Each number is 500 + 25 x the weight over its row's rms, rounded and kept within 0 to 999. Layers, rows and columns count from 0. Numbers have three digits each. The size before them is the row's rms in percent of the matrix's.

# layer 5 MLP up, 768x128, rms 0.0884, rows 258-312, columns 0-127
113:531517476509542494489491526544528526453459504467486493520495474492445509494446506535479510477481456501504497490484506527470484495463477511489487488520443504506512540534529475491484527520529519556457449497462455467523457523465503542520512476488501477530511484519527527500469480517511495545498501508520469492505504488498462524494509501498520513524470552480509521454501504477511521496490
118:488477511461488493483474509555482490484506488513515500510507471551479520540485508451479484501443509559495464479486454502492482512526479489517505470525488513529517487482540503540494569501488498525474528473476493511497509543520492523516489513530456459509506521538551514461480496448523521527478519501514517525508504506511528532539516525528513506530495531477513518474510527475508503458535
105:507504446458471501522499531482519479491518490469529486487481500480520462493451496473520503523526444499509490484469469483511501510488480505500492473527470501516494532555493545479490547493495510457469560504524493507479513499523500515501455494459522525520467518500480506556479522472495554514507512483518460468466491519518486553488484506487456465511477524485470547473499527485528513491522
106:468498497465491476523500497529499488499470447491508520479499500510495486521456501515497513458457483509488431448488472485437524531498481441470496497526519500496499504502459472481507485565513476486486458506511478517504490487536515554480488513527462519510520527491508486468509507494527518485530490476471524515515527486489520519490480581464517525499505506494475530481462514479531493493528
106:482501496485525528501493458503485513474455501525491487525445473497476488516432537519496507500520468510504506466514474465479493502490497504501466513526537548489495539506495524492501487483522499475468515474463509529540534490479474462493492492507510467497510499518516502480533500496557526511441488485492470501482518484502480558495539530555535542493510539485557523525477509520541515471491
114:492508464481500491506538467518466522546501496537524476561509507490455484547477474497509530461480487505465468486476444551466521515477514496521478507498517442522527539501483489528484530548522491462495498479514465481482537506465538499527510513515462485503477459475497467525531536533526490523471515467490504480533521526492532474509506496530485461496504517499487520514524505501505523486505
053:525518505487505452533511460524467474492493471539501478522519487514512519534487544526486530472490494503480483485540576508491553522452506486510474504513486474465521542473514529463497512542535479509494503530507510486520512493537495480509520486548475485538457501485489509518519556498486520504477552489490507513511467537494547487541519526509481477534485525508516468484483464483510497522519
094:455464512473464496508492522520539494498489466550504493474480493496508525494491479515529527478494495518507511510486494511479482499501485438543487505481494545474496510529502502531491478525541510501520482487509472487507498532543463531501489529469538518485529486471484469454506517502491507493508518495515504468511479521488500468525518565530533526530460555492484474469463461471538510497579
092:517510492472517519508507483495505521521511534489557520522449523516494506522483525488515485511482477529478460520471474505492481490485530466488490467504496543514496518518504499495473496538482472499487490494485423479529497496544507521485504500532492498478456509484473497520508513524480465497450515539563518522578465486496468499522502550495466486494456499497469497462453479510483484540527
084:484490506482537524466509471560533513507457488489539469557504487489452503528484478490514507509513464512552492472507516493507527505442497501493455496484490499481512462504474536481475555506557512493486500490530500485516519528474508505508521503496506495502487454476537498484471469456492494526444483515474524498509528477471466501519479488508506487489499540488510537520464533492534473509558
095:489483488487516518514504480513494476487461479496547523507520497494511494535496502509493487531509486528511456489486496481503500508500546473468522463564508509515512498491480562467491523526505506531475523531467473449484481560539502496483464519520453504487479542521494526508505532534496486486514529468570525551504518509497541546494486517492508518455500486479499525462504511525475463509465
118:543484483501494497482509486496513520533454456488537499525533463495470554496508488526530524507457509527524450488513513508519515508511520478500508470475526484463517541502463507518449551548498469484471480467518481495501561521513526470528493464444496483495477482470527535483466469509500477548498494500514497483508480532502506515479512500534523478536457479503485478498537495483474510510526
116:435515459546518526523502465522507494520512485495506475483452499507519514505495530514486571548496487502465519482465525464503486492477499486501503543542489515463522505495476505475489512518500536505466518520513475471527491496511488507538490522519454492497515467471497446511434504487503548525506505474478474452518483459454531508486535495512537507502502529482457526493502486521487478513509
007:503482517501521490486448507534511508505451487520516447509493486505511506520478502529517521513499431550522502436493554498464523542492548483490512484515532513498515525497494503513468503510497490527479450517519465521487521531527496492482498513496497527522490489476510468487492505468517515519460534480555490538516483502494536503501530549524489478541466537455511507506455481492539465516495
116:505462505505496509502471521491543514466467476453491500483516448503512532507489501516454478536491498518481458502510544500543504501531533489504532506503522478494488501531509519487448538467487511504493461510486453515520538553491448482503487512498551491549532485508539517510511505520502537526480508488534509470464459512526513515497514526497516489539530509477477436501485523506510535542480
114:496531485494497472501433490508492537541515464511519445505473482492505534502490528482493504492472484506500509505476529493501536515483493506492488504513485536537476516502486474530460471497477494541519484489486454476502466505495455531487515527507559508568492478490517450448447466454481509489505487519487478459506509539508553493511478490487459493494496489500495481513520521493529437492502
114:505526480457515518480501467540491474534522512568498436535491485552510484471502525520522535545526497523551502513510518472464528553515515477493450510505451517501515528516499503476456456511480506499518507500491470543521512525481517505511501457497480500461514521495493535462530462495468518486462504508506474506483521473513552471515498476521502493502485490497541488507506518492532507515509
012:460485477501481510543469507529490520499497501522513483533502491492485527515448526530509559519486459539491494478506520488498510551451514453477484476512526524491487528503511503535446489504499526485534478513466444480495489545522489496495486529502462508522484448434495490495499545494512515470466543480518482485511482503469516525510498535519508471528452531477539487503472510482517490488499
051:467544469546468503513466498517500511501490521479501493523489471540513505540462496508509519480496470550481501474465537496470485475486507477507454518540534499508501504510495540516486490560495551521482481505489464470533495528527505479457497495508467504559477499472501511494521481469494468549469553513504512488504503491444529513544508478512505477486476480488502447531479519533488475498484
120:505498481498446472469494493520493512519524485505483461499541479533486478525465481478525479530481479509532483497463458513505531547437507520488502544471521514517537502478526539492482517516461502479488453479509525467545488543476509480447454507454507514564501480492461535472513495507504479521530528522524509549516516486502512533495527500508461492525500505495523487504496482535500509497480
116:499452500473506492495467494525473479557501476523499457510539500522506548508508441465490517507498467550536472500475527514470501530513495527517500550504529486509511472488502460488487540504497521465482520527472478538505484508502501497517436532493445509512496541496491494464536470532481513484524521525538521547525502483491526480509516514517520511508452503491477481538492516531467493468495
106:504454511512530473486468495479514491521476511474473474481508487523501573515494509531519528512496490502527504486498512477518483496454475474452481520491497510497536492576490462523498481489501449522473496556499501573492474534474482502529511485494476489504509513493500521482481499498543495555454495480503500537495473515487519508525530496493444487477488517486497520490465449485507469486550
114:489528471519502531533502523454510476476516507484509500482466484481477484560498494489495499540493471530462525476468540521522549485517498450510521552509554543539526534528498491470478516516477529500513528492447452506524497502476482520528488531512452500534503484506543479533503485482506488465501516466487436480486463500491479507486490520519525475509493480467492468528511481501515498504507
117:540507501503525501506493473510473487484488464485530495480507514487490535479456525520471534504467494550530476412453486518513489508484522515482474482498542543445514507518508544503472485502488495504554502476483470517497502508486513527443505478511511504486521428486487503448517534464485475517503530518485504502481474533514525509501471484532537497500490507464535474509484522524529503489493
100:489504530476489496499442497526482486548515504518543514468526482492478496513499497538551486487488471514467493514492504450509532508468514497473436572498474475493519544502483532559494494533527500512512488492520476472497476504517457496526489565481504503514502501487493513485485454520489548482521477524481526530507468506511456476540533512487567511500500499490518496496478503503507472487490
042:516496467518491488480507521476497524492468482511503507484499529500523453546508547504545537503503502544508463510523525544503483549505511500491476462490514468493529518468498517483463473524485480518531469463537489510490484512476452520461507514548512513487479481504501477519498527493487485465454522487532522569541465519502495516478506534466487523498470500500512547478472438529514478489484
111:479489527492525488555490523548545544527483511501521509540445489498502470539478556471535459533496494542525490507494515559483518502480484493493471479518508513484506509544508545515508510499468482532486510536516510445522498528504483504503482474507517499473491487489482499509496512516507509542504501522500481525486528540463475500517440490500480512532477524488489542482469529486477502495570
122:496531521497519490518481458531473548532511450502490484504500498524478528517500450497507531516519486507490536488497488537477489500502491534502522514541507465497493548509467505551500481503556460487484501567559482519520541501539515467509467522505507507515458509473476528486494529519486531514470523499506450471508492498507516537506471524507519487482478486485490530536472524502560464505507
114:530508472485511496541465481572470472489431520468485492516504462513475527514497532550489508511463502507491540478497513477470508507489519539430538500461487486496522523505493521489494480521498530476472538518479495521489480494525539508472537472499480510510463535480481467515510488514528513479479553502524437508501496495483489515516505540496504511517478473479496469496453503489483462495473
110:484471495477525494484540496496501517499492447480495497529553506515501487494474526473514537489436500502518447480492469466494491562499490477487453512541511512476510508500486478529510484487504483533476503496496487437529488513458495540531485440504510513500503496516541466479522516488515537551434508467505475504497527503501499515506531542491520520518498530504498529479474504445504520494531
108:498467560520495483512484490547482506477503495509487473519521472535532487501487493513480477493516486508514487501512486539530527502495527510539486523485480485509457464481500498524492517492474543504469505505438522512550515492523490481502482528553490522562505528483545456510512465522527513519452499475483461548468475490430498512499524516519460490501491516492533493491465531519528502534522
108:509524530494477484531487476503514529514471470478497500509521503531529496530500485468486557450509499550489478496531489503434487489513527501464517519469483481514463513492475476515471494577488560538471515480468459476521536527515476499490512543540498508496476520512517519527482483502451508527478492514507470485495513489497477492463517485483519441494471502503503492554513461508508525508502
021:490531501517486494512462494525513516513467474494544476538520479534483502532465506530519534486510476526506506486476513514467479538488526485503480463554514520485454512558492516474448510493514536495488485502479467529477456520528492483427470521507503503503476502475535499466489542492492546528477530496516488531552486532484521511518504535473489490501501505444507494527518541498495475474520
101:444465526514480558509479507484507528526504490513577518492506471494501499520506506496471519478527493514483471502530508481515521532465510496517438463482480477520523520500548537483477503502474521538504486522505491467482508495483499512546502494487495562470516501517487507521482480457501550507486515493512555519539490523483517495482496573494528523468440516494497517509512517491492532483510
102:487492497491490492558513462505562482535481498537494501510497459537524471513475538502486494517483502561548497537522525559465477507520559471488540499473471532501534497469534524475491515510502487514493500460488505508544516515513515474504482489520496472541517476480533521477503536519539497499492489497533518489503492497487521548499541495440484521512515529495505470482501499511523507470459
040:497477458488487503511474524505496507540480474499482446544511499531427515495494505532518519509479484531512521464502485526454500546479487478502512467514515502468492502499491503495472553503526512549491461501513462527507494509494515475510473530501470517535509480479515510458509513491489523505446521454501479533502468523463533522524548525512496506512493579479489488488536484486541470497512
105:462511479499498520468482510499487560485495512525516495479507494504514515535504478499582504531490464505473484494504518494478482500527522453494488511555484435506532470513505530486469481511484525536498523484508445499487504529514493527491479556503516489480485540445521462511506534501504496524527507497512512532542497480476499505494495509509453457464474467492453501462468488534519521480522
117:504456460502475475504529473545486519520499498509478520546528475520517479496497456502490506560506498524533478469487489479475463499519530450537525497499505515500418515512445494481477502531529488512504475514528502472469523492514487508495447534532521520516509519512499481497536521471460482476501494506514497536507472503498496477520504486457481474522485567486491510539503526495495450470500
115:472493457489486467489493454494516500528509508552518463462530488492526517553498504492513490440527475523530480475438514516486534497524489528516503515522493513496500501508479463482493464532497508486502452582513484513476497549483485530476500518533458464493466515496501513504544525525480489489486501505509474522496487515506539476530480504482539511475491520495457476528526494522538526505536
052:490500511469531478536489510540456536503497487483532501505486495493481536485455498456529480489464493506493498455476485529514499532443556491498482470504486536484478542543508532522478494504540493493503532559491503442517491512504481497486484466473515515487531478484477511469468482490511558490480515463505504477474469528511537496511513517538482437520495543469482482476502480494498483520506
104:481455527473511536484495499528504475501509495553510498517463460524481484518499497491536502496492507542452511507518531539463517548451537486460482466513522550503459517534500486490488462491497520541502486561477509497489516531504497483458519557524512528469471474444475481499496536484492470527506515525504459530525461514490522521507491510505516496530505506474492479496467478525479481505506
091:506515508509452481494523525505484534538478453468480495496501496507525492574516521491508497482498495510479451461472529495478477517507515534438520466522480515512517548509460516484454475474485508490517460517509482483486485506512489490476492563574470513507509489494489529528508506510467498531474483495467489512470457488487516551478468502503466496505491519488463453512494499519492455509517
064:539532503537482518481527491511523551491503531464489504510478513520477459525482520524502518508458431513483450481472468487489489491466560469461510502507507490452519537527489500488477501499515505529486541494500518514537534520491489527505512486547490534471464457522490499487487542505473524488502507477499524490550524493487439492532489513488501515506500509498485529552524502501547536499517
066:512537554502483511487527521508537513521520453491479498453472488502535481548490532523473537487498438491550531499477494513493492545480485485510463484463545514492501507495512502466465509511474489468478504534528437483525498493533499496505520500526524508516468525471476476487519510516547556537525494495472531511503495516521472503536475494498479522504465528481480481540504502459487475481510
033:495498503497525487492465483507443490492455477513521463488481474515490530505474451531557520527504473526490494481481489487451475525502515462474504512534556528490510535556494539494476514523530524498505518545473464507472513501520512494476493517492493498537501488442493497503514512474492523500495580465483486526519487526477523515507487519514505476510463544473539512503490477509508459463521
111:496490523501492496500525465489500486566459488483495492515557500558509490550473487532473518483500484513469478483474518513486517524535502506497504478532486474453517492490492526497499488527525466499487525491472457506510487524515499541501475520560458509491463505442476497462540501532475507493485533496485516502489467469446480487532510538474531501511504509479438526493446501512481497521491
098:502494499500489490559500531527475490468507477497513482476466471512515515481425474466486485504464492498495497516464492512517514504476515485512487461499486487519520504477526478513498493510470439531505500560503500530519474537535498553505483496519503493530503487492473459487485478518525490546432492491459512459519512477484530497515517579522479462486486514495480514521465486493530537511527
121:520461499451522501507495509505482491518495487532480504517557512534452461503500490515511529515463504500510483477507512501442508538507488512462516512516503511484510520551524531483472527507527571518542556514516468471485486570485502472509461499549507480523488465515499481506505486495553512488512493487484478512504526520471508465532487525479516509480489498463499531475472466543529521497500
124:461502450496525512533507460529473502550469451511559459491475492535516475513499525539518535470482505501473503486460499517475497524496516516511489524492517536478523506471518513499475502497511497528491492503507526516545480484480511458501498466464497531481462520478459465495515481491501560490491510474483450521495497502508504570506513531490514454517501531496471539517471500537504455490516
121:473498492490540499520518450556524515481450502538540481495491442494488491481496484545555569441511495513540513509472473509514484499506566513476536515515521539520449504523507468502481507515545492492471490533505503475536528514513500482524499490507514542509520497500500491506490540503497506484469484495501501513502470527513520520496517508533502484498498483497485481528500499433485461476533
123:536511481512507503483532474525470469523480508506487477511498494520517487540474537504515489497458466522566430506508442458464472495488555529501500484489481529524501548537494499475494480503527472532477527531495483513500506499471524490492483485512455479525476497498488518516473489463523555547501513510501475498472527493506474501552534508477502494479466510480484483473509541458514497468514
113:461492501507519483487495488488489488521527442489522514490514479481469510533505525491560489449530494513468510518501554469514494496497500505450485476509500526452509505537440501484479494490498476500499493496502498494528475535518541556450447527478521464526471527485502467531459467528492478483495526470469524508510500511498517473496475508505486434460485511500487458526509488465507504523489
117:505528498485445462464528483516524506521518503497479478508508487554511484482503519453495481510534469557534469490460502511450486505503499495479469522455561498477506507512534517485472542533511484459456533494518497505501554489506471521464481456539485503478480518531511494487502498477468513560518491468520524532504508521491524519502527485509440498500505484505479497469480510521492501465512
115:496437486509486496477528499469482459484466474498509505524507511478486482509477487484503532510511490526496556510451531521505517559502504484486500494482531462514456536444476516510489522500520520520523523505473496442500545562499521468488486497517484478511458504511496486520477540525515467482482526454477487500508492499517525522532537537507498494540496493493500512473527490463572500471490
073:500472516519473497541467476524501542530488496469506493552536490511496494496493552490499505480529496492477489496539542468495538500479483493500516441476503521478513517547499471500490504556554538504520461527474502478539502510519477518516500488476524530480514507486469497514492526491492479533468532499505526493524516554496514508473454543486458454515466524496516465528480493453506487459516
# layer 5 MLP down (transposed), 768x128, rms 0.0826, rows 258-311, columns 0-127
105:460501525536518508498504482519507493498494520502541537499493486541501500520462466519471552507533496470491492491541499560474515553517535523474526528517494493550486510502473481480500517538549510497475503524542518532530512522497452531467513491524536524507530536511510497550463485478537503491532532530513473514499470498483475510446490518510470512486532504463506490497511504503480485444491
116:487464517477512446548487539483518525484517475503472508482487472528469528495512515472506486511488482459464507515485490493484483537520546496457498504534459516504489504470518442477478462507535477509492497461517487510526512471475492507516469494510499504504502510494572567501504492513479491472550486500474458493518492499547459489503504473472456555473481506483496535514482459502494484524519
108:512486535498478507502533470547474446499501498502501495490490521548501500496541537548503517472523484517535535492545529499481495518530480506480435533510513522468502528484478497481498517506527486537538489480523508456498478519508511497528514515508517506443496517527494517488462535540484478539471483511490466561472477513504537494512475478508520515522478478477468495534472445527474471483487
107:526497522495501525483474495508494478506508527514478473538499498513452476534511469507511475467497512489508537477507492490495472480487469496480526504511457500550507486495496484493463450423500553494545504502485528510514521482480486474501514553465474505461476482487506535484455520513537499521494449520453474492507435531543510511494496494525509537458496482500517474519510468509481506456531
107:477528521490467476488495518477510474436511542490475526547508484487479470456513487489491492510545508505486518502502498496487506524528510480491513479510502508481549494459464486490472549502486439536499532476508518530501487413531496485471549453543522514494482532506481507514496507535537500532488517487440472479508482500486478511503496490536496479521489510465487498499507478548519527494522
122:463473508474486553507544517476467475477528492505501510523479472503504467539497528452513485476471506492462463513482514484468497475459534503541525543533503474508518483505516523509501455491477552479498492541532476507498471493517509528494495492527526529472472498585490496535491484504515427532497489527473527485486529506480499481502533485483472496498478483520490514503485538492510528484537
054:537521490532474528485469513511511443502463507472489440501459472476534498476522542488480489483500528495559507515480462537466468517507491491490467526452512505519544539490513500501505548496488476521532514525452489484495477473520511496473520488577505519514513516507498517493506487489528503526457483508518498481465488499546469526533495456479504518492510481527513506486495459512499469539498
096:467540551477490522530531529518508476495478526491422528504520530500456494480497537455517524525518512449499500511462491510493477482518445524528468488485498458502477472461499499472483462507482501479509528510496493525537512496477475499543497489466517522497457515508490497455500497508519479505512460501512518524495532516545493504498564489509521538447494509539483528496481511494500524499474
099:516482528479516548468470465468465495502447544485477503588505478476496516500520510496472498494475486504526501512485517510523506496486487515504524537489512516502517511490507483508466526534473483469471497500504486499523514483515514512493488553543480475480471503479520418527542493524470467512481525562480504527502526493507512502482473534503479513489502503478499434513524487480463497448496
088:529472534489516495504475473506488506477463503519543464572497512494524530479504523470514495497464471517455513509506461504508543549481479429473446522515498515530492482504516513449460522501516494468507506523483464478486528536538512532522462474509515523518485475501501498467511491473514462488473530480508506530483477512517468516505525511523466531508496499438494487523464509515520484496514
098:535556488469542489495507508433496505523472512509468460542485478491531520491478528463513467528534451499514509499488480532524505509510517482485551503479486533530548486477473517473477513467533486488458494497537516507544512515487546538466467501504524525534482495482541487455506493532502473477531476517522527501521501494536509511503492506493526489502479517464466485499478473518526484473537
121:470488470465556510474520480519518516486502551516520472475462482521492502502534509504485475524456504474519528506462543524482528526559478479471468510498485504561510493490464526507519460474460508500525540497501478485473460469523484486501496520544511471519494517500510475499529504511465457493507457535479498489476469489471467475497528528525515520466487505493490485521473530541522498509550
110:497511487484484508531524503481510496501480544477473493545476475494539511543558533506504465478473478503516549565482540486479487489495490496518524504505456495476500466551526476488540522514482517514545505512507523472510519457465493498516565504483488482527461498493495489476489508527535485507503470517487462522521489469490519541510481502513496481486545480518494533513498489552431496491498
005:502502497497497506516546515497506467513541491465528499531491490502507506502483481566512499440501543486534485522498495511533519484554521514522484533512491504487489461470438542506504497479538489543498512500547514492510500494475494470458491447547502499471566482501457483479482494527490467509486493473502507503495543515475459482499465468490512464523544519518506517483513512498480457477523
119:523454473496498510551459505519529457478530500502507502482502511468477478493565524469516536461490446483446465450512524491504484479529512489491504518510495459537488513454512502451513482478483489496485548484497501511476490493500470497505477473484475491507521496487469524501453534480501516529474517489521477518496508508517499450497532518522530536514472528503484538509516482490454552475471
108:457524477502517465466518469496523497497499502488498492532520458516522521473461494487518498468474526475540483482444507482477427496542488463525496451499492470478515501509501498460495493516480458502521507506529504491520433539470472546493510498498479477486501534511505508472484493494525525509490519455453475532569477518526497483489490514509533472485500532477476497502534498494494534466481
116:507491567536554493494481495507494502522512528496507463476511479497477539525520496507495500497477494526511554511478501486533504467528505458509453515474475509523526468520501494515482509480516455486458485483494496495473492499485457517502470509513504486553475519515556483484525528457480473458445496438486509455535527483507484504469479502453491499472487534481469514493538488532496506494468
016:541498483517471469477464463490540469470482478495489498464488462507534508478463479487561470498504518488484525503482479513482490529532518530527498521503495520484514430516486507484499495519486476473530530473509527478481479524517500477508519492504546498534522547473500470498518497508489478488498496457483511533518531528473436528505453498487526475515523468492507489521537434457498496525474
052:484514500445490521468515487478503483500524472510533483524497466507528462505529480484534508527490493482512459508520501513553485470531491506528522476459541516521512498474487470477503473501556467528558465510508508458504506528511510510519507537458523527445515505520499502532497463485496511489524512513463464512523554497529515501470502488505522488536491543513505469502457491507495494536433
109:496494545449538516476500522462476534515511500507497484512494527477532498483506522483529549528485493491513546508488504487515508503465509518507535530484521494544499489468537514513531517485494531491518519485457501469518522437516535493493472517527514522490525517509481486502520468463492494484518498468506514509531470468512546580479467477521498499476535457552494475509502503493453456509463
116:494422529490477477503525520481527508508502504484482477533515477484529506507470496501545518523523496483488514481486517504539531462464502538566490465488470513516504531541480495468507431489515503481575483498492469532538507501505495501486527494496546498470453532503495513558501508520517499486517501505461527485495489502472466505484496556480529517458529500498474481474489485507489515509498
106:524521530474499503469508555483495477464496481512506492528489481497472469507474480428456480504490557523502499489480479492482543472497486516506447475507471500499527503442508453537493535515492514434543517485471502500500500514504511525468508514486537507545450456499531500496522484521489525461496507505456502516474497495480532524537484496534488482513516491533477512445471502498508500503508
119:490538519501471494517504484480468460495518528519496484518552495470491539494521517481441519501527525488527528523487525496506487519489493510473465544478516470469504512491470482475522521552502534536521447481496444509495488495528468535538586523480501503469492503491499512499499457495489498556498499518495484481506513527532458491498503469513497465504516500493520486553498535535522498475531
109:529457522478514505511493500458515444492479515495432474510461471519487523540495529489452491480481496500483533502490515535551482515470489469474493500516508523587498497501470495478486521495500465483571472476507486481501508520489474492477462513488517500505483481488502525452509482471497510529484487454463474505477517495519530508493499507510519494520537565495520503542468519508501488504484
102:538479490504480505490549513481493518478507501505471490507481528539526468443472551506512528491474519490494482499496469521495525473498461513518537532503479475495484507473508501495499520490510471454478480505479513496491469520480494518462524445505586526502532512502559459500537490501504486478520470499491536505462502529465556468467505531503471464495510501490520527452510490530486505470505
044:485490514517467487471497453495536505437561516489522511491520520496492536509512496465487525487479474470534460477509477496545544465497522539523535520471498490499500475486485463497515520517512479477518524560538512489510514470480499467507478485475456531491513515513513481508502486439500504506494528470536492432481525494501508432475518488475502522532497475507478539501497498507500502497543
110:534463512529525470505457540476495461488462500494501520521519497507431488518517514480492527483505513495511559518519473481455468508529496541505507518515484488489490506509494482501532434491455489514504552451494489530534506485470491483493502507536465531442505492513462505494516502479503512506454527486454510488541507548488479491520542529486477501510454471474500495510492529524516496478506
124:480473494518485519490484551504544495475478507454504511503468501465515481474517479503511454514519468479489520524512517531517483518462465470533523475486495487524545462484487535520514529475495490496548494537457485498473502523447484481509496522497503469487513528530513506484494506477489494533484525473479483476502555535504507475504482511456465445505511487544503463498515528546453549505461
119:474468517485491496563484483519477482525510437530503488520465543506527485462530487492547484504521514501492497476431473495501499478467510513527519519513504480518535558497508487515509479510524506506556457511510485556484537533553510529502481489516479518515458481493472470521520557524489508505519499517486485482464488517527499501507532532499464495526520531497507518464492508484511528501461
105:514508470523481536520475491500513497488476499517516487515470471482456482523473482462514469509557538547466520526517510507484496498491481488558473510521486502462486486507509506439500492482506481492496475442483456516493505545493476438518510503499481487498478490452530490506457474548526506490522518475473546524502456514534484519508491450538484466466493478493521498511528482506517472503469
104:475522516541505524460483486497492505518515501458466515526498504507502532464491548498531489488559523498501493486483500498542499496498490493525494524542502481503516550551492459534477505490472434514504509491474475491524486555487522520508453493521499513492495526503512502484524533529558514534495553500494496451512508487521534513533479554497516486486498515473500506542535472542452508479487
111:453491468522499533491488547507543513501495495540449515531496522507483480484483522493517464508490502522496474454500510475495530485461527531500506515485527548494520528490512471476479524492528501506505500522476508507527461485539442482547511524494486462506550525466542525509480519493452549477459462487501521472524481481516526515488492497490503449496517524465535496516516515518533480484545
022:519499510557511485467521506485517538470526480474483491508498502473538473490533542442500473455499504492486552525519442517531525511460495517516466481509535480542482479495492493514502471466505486482448532527476500535468526515497478488539521494475507529500496483484507520494490501508486523500502516481455515518522499481493507489495553540474453525539492463492460516517468526451503466501489
101:524530520474500493483502494530538467529511543500437514505528511469521505509479504550498495490527467464482528478524536459563500511515496463486502500549520453468513484453474484560505462517497530504479467496496542523481545487520490528468522473523465494510534517490500494501505485478469534519551511485488472510490521477511504520515455508495490509501517486482493523534511514535509471476523
101:516459479541514480463512563446469513463515484549513503515483498444500500489527463461516538526514490503524471511516476497518490453538492543505536500515491490483535464515481492508537519496483505503497523490462506518479520519514463458506490475484491485487500499529470498523455481451495497482545490493503513512480492479487490527518474518515557522481509547502501514495563505522471462517508
041:518489504490456488480499487456527492545523451514498504497512482532532508516531495462552493506520510468518527520480525502469492471521517478454526500543489492577516531514498467480494509491460507479521502480486475501518472502523518508550505516529494447493447535489475464467497458501482510508493520470496491493478565486490497499498507499527542479478489465490474486515481501526466548471515
108:514536504527507514469499488487487487504474433444513529474547531469498470539484523557497522488495517447514503520508503509496455484522515481519439519503465473499495488467464526532501476505516501508549484526538485500546524502500505526463460488507451497499498533519534459528466487494541513482519481511452517522538467493525527506478501497507490483504499527509500494444498513515498505509504
111:474519478525502516485468505507470473556479484478487481464497525479481495481535488525500483484488493525512511486534518528485529504479506539513488453506518527500500512475493530445506500489468491497494516503508457502460505460502513513513535504475508536491483492502443487526476513498538518465498540523507467473453529505531490455510498555505543512569531523518497481434483490463516521512466
118:510478479465466463493495501457532514523481496523474493481475476498489521541501495485466513493500512493536517482488461503500485476518512508534552498510477493494524529492529484517495471516517565512508452523462536492496511500442493498485538490533471489452492500517467530487520498533505496491466513551444493483512522559503500459522500480512521516534523502516476417498519476512515476481512
052:519492527536496523504480548493506475471497515507443522468529500513513520484484450489473473508441477496474496482503498502479496438516517455500507479508473502497477470472465500526489512468513544470529490483553480519518485469456508502458491461541505529495524549525506531467481456542528515509505476499528505508536528512519486522550484495538499548493508505520477480491507512485478473506493
104:487516478480530534509495529459502522508483541471491489503458484470496466538526516498510471496513526462491476504530462515486470475528480509503499514453516452494512483509493501493503453441499485467530494490508472490471485494501446520507522520484497534429489463487483506517488509511495487465495520497440493493474552500539539541469490538487545519505520488522492482541524531498507528473521
098:518469511493503492466560515508490478462533440515501509493482537537517485489512515505492494503482502461482536486508494474550502489556469485548526431494495487531519513481477518505542438472492473493534486508490499498470541476509508534501502471533490494468496514506538532522539506498492480507524527512505512472482457450494514480475473491493496533492552466520474536528497508513482497484513
065:469489523471497466527493521480473482479461523507463494474481512516499455512515510477503444467468491524467529507500517540500511518569517473481505542464470491539482492515509503496516506484444509486506494490484500479511449497513532472505448491495517475514543511502498505463488453506542533519480503511501507520489551512489515529461481459481512545506508437527500507466538518520491488479516
069:476520491544525525490496511577528532489484532493484490480527516504474530513496499551472474538506506505506500523513498502466463586516529488535539505485483492511493512523533479503503523519426507484508546490471525485524487473488466524491505495532458513500458547486504500481484480495500459509533460518509537505513489503482452488516496490523515510524511509497481510488475527471520504532463
036:545521518470494517518528492515520506497516545490503493546525502512522475492521490504507481513512507513490526522513441497502548533497499530527490515480490496495447483479497474459467510491498473481539503466520491486550529500487475464492526528506538471495517530498467495499429473524499501451464470520497564496530503515522485467466480510496537496478535536529492479467523499494442533498499
109:515488502481505529471502481541481499511481502497565512512431451490467494502523510489495499476479484535518450477517488495485493486509517536497487465497561458475460513480521475490477446522527510471522476462510509481462510509542488452488516499488547533513478498546492500503492529490514499473486474471489495491475518514508485513469438532487441467501496490477508488539508532528495496513506
102:498505503529485524493513478446520490478468557468523529529509506520523515517508543477524481521537525497446505542494472478515471465505488511467479526487492473486529450537528516482486486528509510466544488494534499524477536500465501490495554488477500502487489466513542505505511545536494479479518540536517498528485506503515474475517498481459501508474499500536473557456476517504500488460477
109:521457483490485479494501507500521480497524504504522485484470538465512511463549521530519481499488474466472473495498479464495521527510509537546529516504524525462501459535510512474509493532444507532484485518521485468517493468469552513480484503496513498496507469527521467477481467461506532455502499469541491497524524538546523486517495508486516516473508460542449484474479524457528499516456
117:487499523464473522501511554530515527506544497561514500532532478484471478475486492515489514497488494511513502538479523469488546487471477547461538473424471491453519513513522464509494521507514491481500489543494531530524451545526511498514496466464478504490512459498499566512520484499495478496521528460497486534489495470529473519498506524490470521536514478484490505513504476497474491493475
116:469482471513507503486475490476536503519540494529468502543494507496457534497526492486503487470463509502509472466572443500491521519537477501539555476488487556532517515483492513532508482526475502459492506508506476486487501533560482482488508474456464486520492503507480487508489542523468524508511531491538462524427496519469488510540488490506473535513515514481504482481483482488495513482495
116:483462481512508517521494454503527513490508478515501493485534504448509515514513470523518517514527531469537478492501511492532511560507458544557510449491483483480492492533500478532491491554516480504520510514491544562532493452513510516497496517546498475486501513511482499514534455527493510500509526502452525489464493468493469466474479519514458491469469493500474529545496525536474485489522
112:508496530521520492484539509501435472511521480510467469436457529444528509468508532481475518480537545476520484521512477550546504502485505490492484504487455515466500481513488476570485468472481503516497515466525487548457510458483473465514514492464517478479497502470526528481470501493519505524516519505553528506500494484491518504474511498488508509518491486511507496525528484465482530527522
118:503480487475494530480478520486483483530522509520469508508504483485467498517505518533545470493458520486453474488493487505536507502489503526490504486442491516450531481465514531499471459514462528504477509492498483509497487522554515500498447516506451542514517523509491442522519497500493449462534531505503502524468493562485509488469562468489505458527517507466475515496461506494482487487471
115:455547489520525478522520495530479517479492516502512504523485460519437513460491532499465522518500507494491477491541496475480516508492539518480539512520468494504549510525499504471491532512521507484514541505536480480492544492514498558500454463498483511538506490476522443503452513504484496552511514512473484482477504486480571476496507523512490424522530503500489505492508544488503519492495